Weights of a small transformer language model: 15 layers.
Each number is 128 + 24 x the weight over its row's rms, rounded and kept within 0 to 255. Layers, rows and columns count from 0. Numbers have three digits each. The size before them is the row's rms in percent of the matrix's.

# layer 8 MLP down (transposed), 1536x384, rms 0.134, rows 683-737, columns 0-127
110:154121138095076145176148084113161123131126119156144129114162154132103090151132127112117139118082160167147118149094141131130131143134099130129134094100147100105112134092105130184141095145185139120107121105119131120104130150098138116147091142142100123112142103150133144096133110106134129151113119136075146141124174088175109108149102118160119140108078107128100103105100131136148143150161
102:133122129139141127073117154103151103146108118131123133098135163095116123146156145166137143130101142088100145101145133188106178093196181126110094130140139110135120068141116116132198125126118132102132128122128151155112105083114151119097148123145105098095131115090132130161110106129081152154116156108103101174150101166117092098128128117144168107117105162177111132114082128157132116133136
112:148152118151166147086127127083128151119134143166157094092155170079110153130118144113107122123150057163163105127098105116077088102148133140119098141179107143095141133125124099152105135150095116126140143128108149124124130113169114134109079158134137093119137107096151130123159125113109134133138111131115114111145147127131131117121179131166143125132159148086087121113184135084122124123124
094:146106106162123138147144135134119170095172107116131180123169112115122104164105153110098152129112127166087135138167078113138072122093136162133075152129132147120115148119113124105115088120160167147136146099123128126100104144116125162163148143095125112156068117118133113156089134133119117128175152130133168147137135114108133106108098142120142135159150144156116110136107135125147141133133
092:126126154153162134166134111126107109135092114124125131130105123111174110117145149155118160183170106154132137170108165124116098106100084114108137137172140129165117149116107159120125073160124124130139136164144123104159060097138107179152166110076104123105080138144150139117082113128129123145140140077164109104066109151101142123116084124123153117091064108138160130126158132149140118172094
096:121112144125105154163114125159098160075140109147112138173129170152151139122137115169124153113143106122134128103133168112153136079076178094130129136144132097120107104145111165126142136139110185125180129151163094129086161154133132130149161111094125132183133085135147116099145101132146144135147164151104158132116137134126100130144122106146141165119150156144108136083103079122147074130165
083:079109127070118082154131115104131135087099144157103130109151139133139103125175150146140109151136116088105142126159141130108135138149117150141106139130095200098119152114146146106083115158135147124119135103136148129122147140150123147165179109154139131157138134105082146129145124156130104146095100122147139096150126112119126093147112155133138114112149128104069133125118121102133122108116
104:084129159114138138153107072152098094137099173145143124097187145140105118099153108141152116137134110112135134133083129172118108118117123111126124122148113148092111137140144159129164123135123107115113088083121144145160167111102158148156113121147095151152179138121134153146156123135141105133098118124143120142120149080158120117108155126136153126138130142100130088138145098134160104138152
101:106136115151174082126111126123126157099133117135140099157154116138117129127115165130097120134142142087130129146169141138116141110082144122145143129104106126131154154131181086128140132168120109084169160127195121137095116126142146155162114147151138175125163137159163063142123106142158169114129109154120179138121154133110137127128149152131111106151148137131072128125131126158081156157128
096:153132106127099099087099117111180097077155139159148094166167105116139126126119146137158105112112116157069082095170109145113114116119107158093101166169157127121106157076137122117160131141119126144154149115136092155120147055134146146127139092159161144149149167119076124096143145131139117126108111125121082105130151123138112124124145149154144136133140173151118133135116153185115164142133
103:098095115138142123113137142132180113086117106119118092136132126148126122149085085113127110122157103139077098120128118145149121103122143138136153139081128102137112087126103095137108113136108137116157178105137085144125134141143166159126137123111106120172114126126145116083131113164148145102148097124121136087183139156165116113146131118175138089112130149093133141103170128136119123150105
100:154107118128150096106118116154148129144103097113129106086110141098149152120117143126087125166132125109158132102136108145156171112111114159102168109147135087150085088152126070116116121212138142121142132120117086156158112148155123152129136127157125181117146151103141095132155150139097105093110133118156099090141112132139105095106115098110134140129153137143110131123106091156135128134180
098:149135146156140112105142080125158156121111148124119118119141143161132154170126179152135105154137112093125142150079114135103162139139127178135134119102115148158139102130116093145148154116133125089109175107129135112163137147122175141135135122128173101081156091090087104127158089142147107130101102122139134141132155076130145168146142167110124123110154136127142089150132156150095133133146
095:107138135116125155137180108056164148128151134121170093142116093176115097147117114109126149116091127147086146146143119136166133138133097122148155161131134106146118157093132159126082128155133184148110107156140137155128105135106110068131122141105085140110116149127123101133095163141127123125156092114103065150134100128155135106097106111121172138102140104144099115146140130110137152105148
098:099161135116137126150146176124121129094143126164107134131127119101151107141130192133119112156177138132103110129117118082141140180125137118144153129105132128150140153145137110142157148129159139092150152119077134139118116121109132116092150136111104144144146137089079067106124079113169125111146134134113155127163133170087120154128119121094041112102116149122176075071108140148118087115129
095:065114129140101119113110089156125107119139151164098115150137106105111145088119107161120085160144130116127135115103121129119123133198114157139170143095134119131159105081122120075171165158149136089127135110168117120180141137123138151122152130156127123121112160132145127145132110155141127111130137108132106113125096107114122140104126120149110149095143101094200153139093112173141109127122
091:110150110120160112117131126128136152090117134098162146135101106130136164133124139142103144173103145033159138128099091146137125109120122128130134128114138121093119080146127132158116139110159119120132133185084127146159131111148128177154146154145094146124139127146129096089113136135145125115120106148136112149127139133118114136151105059124126136115129126150081094150107151123101119164132
103:111145128100102185138114128132119118158109117149128150110147093171123101103155124080112137111127157146114152112158119108122140090161093131131108143110133105123072109188168134145135118074125125123103111120131127093141115122122083111124138139166134127118101149128109132146143166159133124132157156159182119125111153136117100158104128135156112122131096137145133136145110141124137105157096
086:190141106158146110120155161173150137093077120127118116129126095092147121144111107124107133117140099142152110148124101088104135120126118118125132143071117126148150094114164142124128185119134105148167140115113135099144123141122154170152147120169104118168100103126130104134128111112146147087126132106104108086087112171105108126163078104147093112140152111100157069143185136110129127164118
091:175098083087122095133143090160098154096117108116151077079164122155166127107158135125153148132131126138142090103116081128139131118126146145139126127154128150124135140129155082145132120111155113117111136119129159098127131107104112089113144158140129129137131151140104150130131105151122120142142117154131155142123121114104145142156107084163117105191146130063151150129121152188123103109109
090:140151099160148122144133120112114126133135091111116121160125141156123134142124129153157145093097104158142158149126089125099133099098105123137113140126154104124098125189151162109142120118165156150144155152144124145157139135113147109128174125157105124170156106124093116095116117076068141172139110144119161119127166125108145117087117127149102154105107138157161142081138131140113166103092
089:142173171119155138103144126129091148132120108136144154167140120138121105124122082147075114111147121124072106172143116107148135126096121163130168142169103166104094111132114142106148152142142088125129101111123144119138081156146118142161128122174180162149073114112125127114102117153102144119113087125120145161116141121081110110124111147109107150128103143129128112106141121131166095119133
096:145115079128119138163103108110137142152178132123137126154105125127120106114169177154144126140159148065140124139136146091129108126110141149125121111166126075104125151102124148150131156108145157111110119137149135104119103129096089131157120113126147116079155112157130119111140106148147141120155143119118120143112155119193101113148150105098145148144137114133094153114111120151115169152147
104:144141135145143112127073137135103136114127125100152107137148142162157130081116142137091138108112120096123084116126128133108176122102115106124132138147185145160076151139125132118106134152143156179088120134133148157130174126151125114123140140148121095134149153171150091148132117097164119105144155133158118130149142146124122098121145112135137079126113098147127119122144170070117121152152
106:117161114116148137108123150142130176179137150171103117118095111137152127120165160126151179119182114100147154150121156120110119087148111134138136108131131116174136132108164145165063098133097136088145120133112121138196137116150141096113090098130122094142126137109125103192140132133086132122157112135075136174125140148122132112124149127098156111119155111134139118137133103140138103086144
102:128120139120122120130103166126145133139127156108107095145087133130101110122144119110100099140115149138107114140095117144115115113112150120123140131130145142145090160120140098123101146118176142140156148090135142136138146122112126091120079105165138093153123146143145103101114126150094143138137104198106114146115106102168093134126105124116153168160125156107136141158110106129145118128101
097:117099128122085110104073107119136151137130126149160142147118110154093104090138106111138096136131145125174111160087140102133131108116124133158139154135117095129167131179128148123128123161137112152163167126169122168076113135127170130145115103120113151107115090099137137135134122120147133126121089101112133101120109135124153148137131161102157147081110159142137165144144155098160136132137
097:158099082108128140108161121114103143118127154163166145093122160120146120127077140133118146138125107128132120144107152124149130158121145122112112129130137108137155116132083075145154108127127163130135172145104096180154144146106150122158105099126113123135128133152185129189126092112117109128083124151183118100152142111106135142130148118134108102130106136173112102143093127101091129111156
091:128101134154138114127116138163165173118135112126138088110148126116167173118146183122068118087109098128114127152193157154139125104128089135166100108077112117102155126093136122150137099177094124124108114144137125089115137139154130106112140119158149098119084110115106143139126128103103122137141113173160155086109131109122128146166130112086142122112132114120167129128143134090098134114100
111:107097113126109107177165160130158130143121127136139102126130173121116186117140146103101118114170130129104132118169129169135135112161124152132120174133124081121101113143137135152096114155122163135121127154106132098140161166092142154130163135125114109100137112101142143101095100163125128126130129118123100124102161141112094123158147149143138162087161161146124132133109088121161114121104
094:153061154091162114155129093121148105117139088136112107120162158118106131128125108107109118112159142122151148121164129161134137128101129148107091122130146104085150122134126109145136166106148130132143126142146117144092159138114156108141149112150178135136132122100125119158164166157134139150125140105150133115105159107121148132131111097134118130141148133167147121175099111128120097127163
114:144136105124162138152117119103092174120150132131133148094093156103133134125126158092094106126103120190154089136090121102121157104120123137118157109152133153147148118109102143133158118118136141130116125137122149140113121110149145112119098120118135151114157135098153080159135087159134154095107122150139147155168154141119124096127173128112164162169111130063126130098161159104076128146091
090:080143120123123078080124148072130130105117151169134130124104135155145105126105149124120100093117132134157123105111084177146102119132159114097141132121119120161102147114154145186112111136091133112137090118110143107108087162122095140133118111167124126144170107124146126183143137122176145089142145094117117139171129158131127145179129110124151155185153146130166145126150142107133152132139
104:131112134158128116108188164168105139147136150138117128148120123145120100097106133118128146098128104112114127087106137114101141119150149115113164140167154137132135121151120093141150104138101163119156154152133151098113131128141147115121169166107109164127124137143099157131097073180141111121133128151107096100138116114127131107108152148133124179151135140109123085113137172097124108112148
097:120138151113154149143122106161106126100111145093138083110101126186134135115153163161154135177190117126185110106091129138119142145130154110125110106132112106079140127116140106126147117129123098130145104096045165126123151134114133189141123118141107152102150145126112110140125125153117145120116141131121107125130136152130155104146128102124160116094080159111095127142130139121082160140125
104:124150093154156135097159091106125099081110147170111162167143158134101088120125101120113080154131106145143150143160127145128168122145130140135119124116137097109158098146099138171159132131114143149106109090057169157086096142137129114134121128078167121105117120123133149131110130112175162182136136129169167125150139173149076124137078132116119130126165152129149128100098107163117134141124
096:196110142152119136129143146128126100137112136148130075119122171114120133128167121159124113144129077124085111130121169169124159123156107127133132139138105127075105114122152136110145150094148095121175191113141122117120108127168161155107139136140170142097132120082136108119120110151128132171099090099120121115075100162168112146125149127158100128143125145104161128161125145115117087118116
125:101126129129131098162112128153136160160159097161116168138142163134145105120103112159139130130094084133176115078142069101137121114131138117156155100087162136113082117105158136114124145122165144138156135154111120099148114127173160150106176140127122131124174147126115114124111106148144099136156108129083124075155168120107096113123134129148127122122138179088163143096172155107138083125125
089:102165125148063125111150129138119147157141146123125148150170151127114123127145138112071120113131118109153167116138166066147159127163138140144115115117137143111115092182123125122123101079139156147132124054114148174119161107155114111146155148127142132123130142138120135122131123150115137129138148180167082087137115158123099123136103100145143136082144146164170148139141066065120125101125
093:123100101108194104135143159089115119122076132118120108088115107120153123092116148133100163137089122137104132147161137117148158118155119129181111103114079157126128107151146186178136135142116127152137159134161173108108131121148147193116137120141110102139125153115118122104135166156117137139124117150112167099133123119099163163134154103095124130112166114145090133132148156106106151133143
100:139117107141137117115086120150174126076151103111139098148117132132145123143093123125067165148145104115131115152143136163118153136120143083122117125118099174152163134114125108113148124143111123106167135142071113142123166102136144110128154144133125101172156189078161089108115108154177136111095122144151076142106106165126131100152121132116170163137120170092136170129112109107114109104110
110:172190128147122147149125107113125122151150120124135153174116118149138117117138115080162141129154125163132127122105107103134114139093080142112121103155140135122128111130144136121159124103108127140114112118134135165171161120140125107141133144138167146137129082158121092112116104100102155092121128127178113114134131147142108124121120116181103159126118136188148129125120095109135104131112
092:133126140106144144191100124098093173149137132177118123132099115147170142112145100137163106171127148171128124151137100200063166144145100125141152153117121150141133143118100124063185116182155127120108084130162144121136142146151140132131149096155123165123098153118100122109094144134140143103120096058163126137126125111145150106108116142148127124114157123112097119072112139107110156137110
102:115113139086137105163111091110099120140092147127117153148135132134134125158124131095112128133171098114128099101159134127141163149097114095095128146131133136141086121111152125140135086129107148190135119150185101159110125094126136103141114115145146117135144160107113099102144154101113147113120129132116152165098141051126160141128186176127104170126117168164108122151135107132159149171124
080:148123155115114155132110170128123095154130121104125138130176132124150079166069083124155133170150100135135148135115138123157144133136148135104176127105153135176113167106162124124125100089071112118129114127127115164121110098098126093148110141114143135119170166094118124109086147161123159076132111152087129138174066090103131163131151118127147124120144119082188176119126119151115119132172
100:092123162116122141077158149122135131126119129136137139158158098124126124144169096124124132098122108165145086104155064105139137105123099145144132159162093137089055091135155128105121104139111119126116107137165116148144131128125137072083103159093137094144115117121117141145155166147144098132163159134110157119083147139131125161100132089138136150112099151124091153104109115123132096115140
106:120147077101106134164162140190099122108111158125120146115106156102139143173105153111122129111132110099145111128116155132122152149135109157140135115152129136126118133112111129136166138146114105136106154135101114146118136114101162128121089166169077097130156113122161158096095144118093138125186129127145122128169143101133118090117117114140094129148109143147120158159128129120110103128103
108:100158129100116130118135143124125109097161140122163159137161109111110131113136095116144131166103137110085136112145097156123169108129151156132118131116086139122161134099119138151096159137113182143162104112146073146130124130142119126106123152116119173099114123145092135136102138091129124153076166105104137113081177098117102132117105094139195119115112113155157177130153097133090119124097
094:099115143073103119115155119110112115121086152102142116079127125165130127143104080124127120131105124174126144141077147166138121171123110127129137129111118108163148099109143122112127120107131084143167168158120109122095161128165139127136111118164145154158118105123126154109109124079158143199129140127100141116114105121099133106143104119135165104133124154122140152113131162077074113139093
094:154125179107114115108131093102156084128108126164140148111128152116128122156109113181137142088101101132160108125124119080123104131116171152129144140106149091119107151174114127143154136180142153135185153086115146139152102098108163138129058144103137142146118133113134112134164140146141122136103125117083114162104128114174135118143110134109086128122145167151125119181111184118125080133133
102:095118146102142093104116131086150140125093125139125048093079127101070148077125155110157140141156157107155101118101173055131115146125130132133085134076115121118110140155136097076161159093146130146115140074152143134127153161131077130127126130150108132123123133125127122089095085108142160152098139123150125138137157105138105102175120102125142148125105144140145113130171119149103105117150
110:140097147161158117121126080136115158118130147136131174114162072132110151164186118135113143113158137138117133101142173090128156113158127175106113148167141162135075106162110113083146120100113095175165154131134101118145148163091138144156118140155109139115132099132100142122143119132143132133123151114118140162108088128140081112098113144135128131171132169136121104131118117107147089144161
109:142105089099101148112150126137120135102158146116124132152144164108151092122151081128089160108105131132121135151103198105106146121155082105104134164185145127139153148146089128102152134090131100134117164117118136167122089180068176163115164153083178147168122121141142123137114136145149133118134153132142119150156120124102109130117110123159115136130092106112119142109099156144143133120119
112:113129105123108136139116118138134115155141163110148133130183138124128133115081121137101125118173128144136142102173146180145148132140109155179067144142136188089118117146127149140134097096141134135146110149100107150129107151131170085098150094166153122112118143134118109097106117135088165114130105173154119174118152130141122117109125162115164114137161117166127171151113118100143146134142
107:164186128147104124124151158152135100142137122112125133139143135147124100105103119124140137130165094099127076181122126110127088104146135161109140097158095135104140137109112148116124090126101121145118143102144133121109102097093127131142102098122144089104172161090145167116145139149142155123105106143130129117132167099083122119111119124103127139135107153159138128139122101120165138133167
# layer 8 MLP up, 1536x384, rms 0.247, rows 684-737, columns 0-127
110:131129128121117131097142152052165130114100126194139133098142130093145173143151139141101107129133130101135121102082089134101152128144117095150165112097116091094140134122152141134158154120119096122112133126148134136157098096145102156108142165147115067117106120167122154142125127118117110100145106119127128093143137137097148121145100140070100116130181104108180128170119112079117133118158
107:119124126127077121124133139097136165104136169136079146123136092149134129159079133142112174131133149139130109148139140162123120130085183134175113088081132116134151145119097126131085160146138132101166131134103130156114143118119142150148172126096138155124108124132069145127125139125166081101130139117147169097151117115127138091120098168119119106136108145120156072149140126109110152113148
098:091137112098137143134165135073137079131129114066130092097109149106144135092142103138141134138115116094108117145107161113082148131166150161114125081164131141123143116146131118099122143108155115181122140174121140159137081095163106141120140139138076114112136144092104112155113106129140127102150095128117103134164110097118137160146098125116126122120118115116087110101118149115104174130133
093:109138125138158138165153151125121097113139134141174144119134130127137142110152117105115107173121143158114104129153144140152133149092162142118112179086090114118124120148118128152159102099153110130145118109156110125102127140119143122084122105146135103137123108156120149127175104106091114115160124175130103133150115176138115143168150108103121152115145143161138130145134151114121102117133
101:156095114124116139093140170153148127119130109113121138121142086125090140140128119138111142153139130100128107129087181170137126155152096145121119131113110117161135131151121154171161178149083122129119133094147107154164137148133114104147152121115128130117128091092172138109128138112132094136112109125148107088094128082130120126170124074071131149111134096150153120121149145113115089107154
087:152143110139146154093130174095125126136138103161144108131107112107128106075073165128110173103092140122127149163115117107079110115064182125102128071066139067172141123150115130112145151115127120097143151133129147138146084125120129113112134136106141150102114106199163169106108163110144121146141121088104160116147103151159130101137099125119096136089127123141106136122120079179111114103139
100:126095152150121114092130124158084116078110112132151117155148105117122102167131107128110124114172109176122182150166126138066110127164106136181150128133142118090128148109138136119089066142128110103108153073124135121146118114087110145145094118132150159114156170158127112115126122089134108180143105142157155108118137085080160105114138128139102137153129114168109126113159150087162129072114
094:097108138124153111147136112109108147138155111124117153099136153097152125138142144126122117166166097162146140152095162093096116105123146171121133144147119116090126146118162106105164147126132155138128128124121132152159142156124117125159131093125098143099181103145148135109132109118092127143143185109146117081128115171137157122134105109182101107087132125158125173144117145131123142135122
097:100154135133109157112115149132140082112112110113080112154122112106122140090158107100142115171156105145094126141128156141091104163114167081159171139120149098099147152125146163133102085099107120134145123117164144176140135095109096167155123134149180133150164107112107121095125164090093140093147066153128093155152144162114154166131126125165137096169131118119121102143102132114133103144094
103:080153165122141138087103137179115139121116112108071157158124115121155145098115133153150153112129137137112136081142143149121116117103121129134166112154148143099110111138154121118134160101109114119091148135124146125119161148093104122161092107148148131155131136037126135140134139118108166155097096142153071136135100146138151104103108173129129099142147142106131121111118124107157128112154
104:117162110132073132150125134134120100161111127145079111180079159181098107143134137115136133122127142134139171142155108153121168153095156067100157135108109132120094145112129136169194112136109119098167136122116155121149091101145172086119106138108093135136141122082152148166141108123132173118127112141115161112165156126126123099115122096117129151120163108107129173133098116119097084099146
098:140093134150135122138106132125122111156163144097141129167116106139113106127081071136103129109120101140092159109108116087123138131120167151097156111145125165097129135129149138139114086148124156130140089134144135123099123110131136099139105195101138174126129152113132138129124163134107144131121128118145078138160148145157128143123141116127120136129139097133120115095146114136162133138099
098:143150071158157135128084139175149140127133111132056095118120114137159127121099085109133149120144129091140123154109111147177137105127108113158111128118114148137154127086145119077134137131129100112119122116153117132102130082150083116152090109111164122137083125161158100139167084097139101099122131176119148096100141111099126142152144138102119116111138091133183206083133134139155128155133
095:111135145117135166112130114093156122109147104103120128112124120152122104118140107141131100141099101132104138134091107166155158141141162108132141126110151107102098112102111122135123125129165133172089121144160092101123119150117137100151100124110122154154139129142133107123101139183105091125109159143090149122138141131144077119143158092120157157115141095113140114088096136137144122111130
099:140139077143142097146118143150108129120105087142148173151128136104129131118126100139147138112124173134160132129152135159141107103159114112154128117101127157125115152123125131102109107148123127154117090129122136083084140109144178145110154129106133121156124090121213112119122154102107147133135161200124138176138140148144144120149130137114124131159101125142144110107133135150090122119143
087:154095132128171131161135173063100166153095170155046116114140121155151122138095113113121140153139118140135076108150128127087124138136116131148115125143114115142115125122154117134149141102145136171094172176165129126136130097137145124133128137084097101137151138137125188095163107133116128098126135176118163116127085127150110149102151156136145143106102148167136125137158184108133147149135
104:105093122120111128125117167157132143117123137109081137088124140085072117111120111155089110108118103096127139152144150122111143140104145124119117144089139113151121088117121122100129161134109128140144140150116117110095161125154151091127145106134106145122097119136142100080109152095146116158128161156146140140148076103087168120133096145143099114146135108117143113136074136105101140111148
089:121139156162095143157129143108112095084149143125101151144125148105117145096093120104153149109139098141097089171105133137099101163136091142159126131157166136047155140106151123124114133121117116150148141166127183160126144108118163077161146166139128131145169091150102154107107102152136175145125112113142179138133123143154112142140133103135148161128099133126126154137084088104113114099118
093:101133141144111177095160092119111121141136110125143135171094106131097141167132107124121157127116130123119133099131140116129119108159106132131155151122109089108153174153143148122149120143122108125096155141118152099171132164124137137112138104101137104122127129102151127128104144113152122148087170141121108133149135132149125125113167141140129159125126127135132157115157109144126110095059
096:123137137092093148155104086094107090107097127113145120116145109148174177143152136140166104116111090137095148105122126103143112106104155142109077136130165091106128110165159133136129127152102148105132142113063134126169112141150150179181134112102132127123167096157088152142133117181114150157073096141157094127135136125129140143158135136097088101125139113125131133078130116130074120095102
095:089130133196099148119177124147135111133144115147146086082104118157144108121102136142105132141126102147119091120103139097163158126132178124127142103135109167128125139137158163129109161144089098164131140114120150107092078147103151113112150135163130113127109127127105132138129121121141103170109174124149106109149147110127129143104129145106138138123160101111122132138120138133132097155128
101:098085116202111103100140163141131136107118108088115138128137154148155164165117146131079132135116128120143136153107117056132111145138175153157127100129132148133118093104110130151130116127099145142130121108106093136127127125136130123102182123128103136161154164114099111144104112112097115185112088127133150121145072127135143142166151165177112121125120113099131115142129152128180108091091
108:119136188140085157134098139130146109092115120147073112177100117104147127120139122057146093145152111130128161117145119136147108143091117097143145089155131108165132077136134136115145146098143091132151132132115149103135111147130231134123105137118131148122152127130121124150134067122181135115140172110115128116128108127124106160160108109079124148130108127110105139130131183147092126122105
100:105099121142173157113114092107118087163151115113137114095112093114151137101133136117096117150109167186114141154136146101143119187145131150141140105083119132137132139110094134162152123119106139113124094079146139176134144100128102150129120147112104138138160113168116140093132119130138120149136122120093122096132087131133134147137103146130088123166113137116123117153119082136168115123123
102:134115164152144151134144113149122113074117157173138147160136106128118131107118132133160138113142127155175132146125096112106139089138169164138151112116125088163151085183119149146121145163130182163071103109121145116144130149105142158139140114118143110112129129130126140151183143136135109093099081089106132106146118129081170139155110151108081126121103130130121128114106143148156109149135
090:118090145143137123075145085169091119120178114099084163137128151131157134111126124110124185142122096109155109106126161130095127146151119114121148125121139079111124127109087099127146149125106101104130139104101105064162150112109138119090117129124173109124124146115160133191096181120105140165104128141107140148132101085105180111116098125120076158130126139134169127125145143116131153141098
100:106125163157131120120085122134112142118069151121132143103102111138107134125139060124111110130124144128116182142142122117100114135148101189153109066071114139125094123157191153097121173108140068149105091142096140132136095115110099136124130090131123135123101120141102099107127143118129144118125111122113162135099132144142150095136149106103144114162136095138075123117170166155107162122131
094:084121140148126084136117128140119123097147154141184108080100136106158125158141105137129137114106123166112138130148118133078138137114132117122122101135172168135124136141128087129107109096107134163096111201121150150119175159144127128126123120132115130119153120104121134158137150144098164114147116144108146185119144134107101147139062169140163112126117136143117126083122108111162131111154
121:151098106165105117140129124107118118100124141133152110127091145095138139128134113101138126111107133138126122120173102175130116138157101149110107115173150109113102158144132152109167138153149139148102126154092126106120111064104146096139115148109106128096154101164122124104124084163126115125121148154124126078086146133159127125133128159159106117098134111121142132114118142151141110163120
096:157131138164118143100115108144120120107145126124169112137139092124139121141114111063139132177173086117145124124122130142187143103176148071107124142138107126130113127132125122125116155107126124093111143147158100157088101073139111095133111126122075135127147164141162092160114132123118168076099108153110157149134063128125134139103094188134163101154099108166101110144125174154194144112103
118:152125128113101168092137139120097113129101114158116122127103103156087107120162134133152100098171126108152130095155121159110135122101119114159146128173106170139116139132167131123119169124130130114123131093119123124165153112105063150095130082110135122116145147127143123136138069135105136102131129096150121088111141120082101110132112098098086092159112128108122147150107175105142099146087
085:152093130170133151103111116137111100132124148122117117148134165132160134126106160134121142105163077100122158087114088154150135138117099082150140120080130134115196093133131105152128112120099149136135142138179109128123163108140129121155138146145112124136101103169161142145159127110097117114086137117134098117169104106101118140116135151168149138147122105106135097117086177152123113124123
110:129066111130096142166107126067151123117129147128130106122160083128119146116113082136115124131159107139112139130110128070153102136102098123120088033078112117144197112120094164122156156187090107092163124176158132117148112141144135148167142109123156145136133152133142127141137202102122124104082132144160110103129136112110133118137137095137104119113131163125147126129109140120136148144143
092:133114092138145148123137163167093111106133123131138142134158117120076104140154156088119138130112136158112141154114069149112132117129128115115168103109115124118151135158154135126149138135105137172121181101200107115141146100103104111078148132105140137147156137131105170128163176140140113110153119153160120108122097136100154127117140143131081121148123101113153154143131131145146141115120
104:134089126141114137130097092125102081114094176095119133115128103140139148171113115082143079150118143147129139125128092141087154142137145118150127126139141117079151107134110095121158128134105151134136131137104100178126129157132131090129119165111144092126091085177128140131126155121148121130143162160134135136166171134118060123149117114077141140123139140110122097106116100122098174108100
095:124165180084124127175138168144099146134113150102110106178128137155148115134125110115116186129166151152125129171154136124139109121130123132137114158161123108068109146062115099128114103110116119098098122103140141146132149114164150162133132099134104138161110129126147089139148131102148191146156122168162128107071164124147140137125091106132124146142095119085128124119121120144122095101115
114:098120138096142118138115111118099126170125119125140115139141115121130150127169028166120145121113099141159122137140098136156115134124129164150122130138084129132130125135133108102187112132157150162156115155116099124146094106090162117140136121105144114115162146175153139115167109134148085112122132112092127138182116163112086114152112188129100163151093140108154156103144209089145106148133
090:161134157121166105143121133124123110158103064139167148145098115158119148109152146162165147143134122113134091166149133157106086137091139096160111118110100087154124157123194121149147127132123130094148124169160073096107111111172142105110153121129122144131115116108085137099137151130193088164142121140094123106149116160090140133099106127140122130165110109125071154146126145127138127158165
089:121085158176097158146129106123117119101133110120080096167100154154094157159135127112132094125139132123109116164115143078134126108129137113106175139159161117122131094136150104106125137093152100138064093078121150124111127114139101162156160103122131129124107137120139109161162045135106106159106114140131085137156170110141092122146119099159111102098142118120142142139108111116111139123138
098:177097130132132166099124100143147140102111118114131135149108115131133143067131143125145190153096129135121137135150156139143161095154147139109143153110158146096103112125138095132110169105143109142104073105171145094117118116136132143141133092132170128136079156127100146151149149092125154123133115146130110134119132112137152149128133123142110119165128094142133138122131113111143108108088
105:122089120121114096137102100131100145120133111093062119141140174112100112113124166133147130097090099123097156108112103152122152121146083133111104130135100120159095135131140176133122120144140085119164173113117100099140123146143108121118094111104116132152122158112131136161082154145131093133153150088099125101147102108128125099124155145152100115176154117135113163142123119085116142144102
094:085141151159129103100113151112197132164135162109167113113129098103130138111134143139129097141134124124134102139103178136157090133084102112114121103106098155131107154117155093160125165120136127164127148073136149117157103121145114115098113124126086111112069094165088138141133150113136098119100118154138155111147128130128145143128125129116151152145167106108125062153140183119121143088117
099:100129158149102132107102136174146118142107119117132125103143139130120142158151106096075102126092105124156143132127141150140151145119131127122183112103135114124137144141159162120144125132113119122106120083127105131079088099168151119110133101132139141123157129119141096122145130121123121133128120135116151113097094124126126146139109132112106106160141131103140087108107116123084130137099
087:142153149118129123147153139142129084084114106151155135168107138155120094101123123118140140127160156188118101155168165123112151125132149138106105090163157124113147146173142125119186144138130137084134125151136116103117154119111208193106117079176132151118146118137130110112167137145123140129105147078125114156080109128138135161147094162141124141127121097143143130169144105110149116177101
118:131100134158135165143100123133122119158124120132111138141122146151123140139151119174094161098095116150135143134102112135110156119157156137132154141101149099123115095171161147109165150147133084068138144136139117134138095162112106098137141139139153121147135139137168178150146168113106131133157113135145167148188099121099121111146140145107153120170122085116134100125119097118167158103125
098:157089144157141163116110131107084137132082133125129149099170127126149121098092111135096161162094114154150167144136075124140150161145110114117105136117088090110099132108132162147176100108123105151139145123157129113161094110087116132147093153163133118133135127126119182128124145103142141122123160099180121163110105138162111143092158095128105112125116104128197090123130124102148133137118
099:136145183109110124146137159144127149144101155094076097096112106165148142137152092143175125120143137128208166177140160137108098127121110121143135127155138125156142128120167128065142127144158107117121108121162086116137116151093182126140135124152116144168077116129116134139127118160117116103176155098174133166129152132102155133119103159138124093124107101120145138134143095128143154146164
094:148128123074094138091106105110107142102142117121089087115137120112112161111148125170103139139172114100138143150128151077148105116138137101157121134171113132130150161106123146103118135108142109134146123150145153066100100122142101117147123140129117155109111149120150102136119110111104143121125124142153112137103135118111139141097128120077176102136113152149156084072170119108135126121129
097:141115124107147140140184134137084108118109148101141166137086115161185095141128096134084103130141109105129157096092137127152142130132119082097168153127141141157148110093143117131109124119111102133094108102117124152138152105139124087137098120122124164079173144121128132160069112126127111142158169166157117140117109108115116147143092118141124115143138101083120115126137106108144105079115
107:157107094151172104084131119103083133130102087146097112131125118076170101122109084152157144133142156104145139148076148125091121132101135130122120102147152087098099125103108151145141145153150120099167165139071092118114161179122146161186178100138091172126113132108117123119119168125134121151132120093111121105103148156167110152146136116142143075145153103148159147132138122119133117114133
106:134155153151065151152116174143112115112131121099135121097135139125074156167087117132171106115145108144103131143123125055140123154118157170131151109113112113154121154112122139147117166109181126109157093089148128156141171088087137108114141126149127157111122091083115073116096123154160089127131134136129117107138125105111114115106074180116136116115102097126115136132149104137098140110140
099:111138165141118134149147130140176132117109118178116146095152107153166127136113153109173119151159102060150126120114116183141112129137080094106154098178089108141113095161151148075101153146133129141118186182126121114137094128141097121144123105119144159140104151145128120168162108103082079113111112133089110093148172132150162120138151122102115114141104177119112102107132138155071134118107
108:081108114128105104145158153148118127134126141133115107115125156112146151121129143143155120126180163133156113151138172156161126159149128054135147148099177150128131136102113155096120077128096166128132116146124120130152127151103131100099129108153109107076190135119096114093125112159107164115131099129125143144095102197098143121097138131148139113126143123141114141128115112111092135128117
099:142114184139134097102145093116112101054153152096124133169147112066144085127120158096124134125153130099132116113143116131120123140112151142114118069122079148100111192117108148129142124108155132148129145179158144148100066132151132116140168164127117111133116107142138163117137122129146102101090092160153167161127112128105167132124125121171143100092154157098136131090140141140127122164137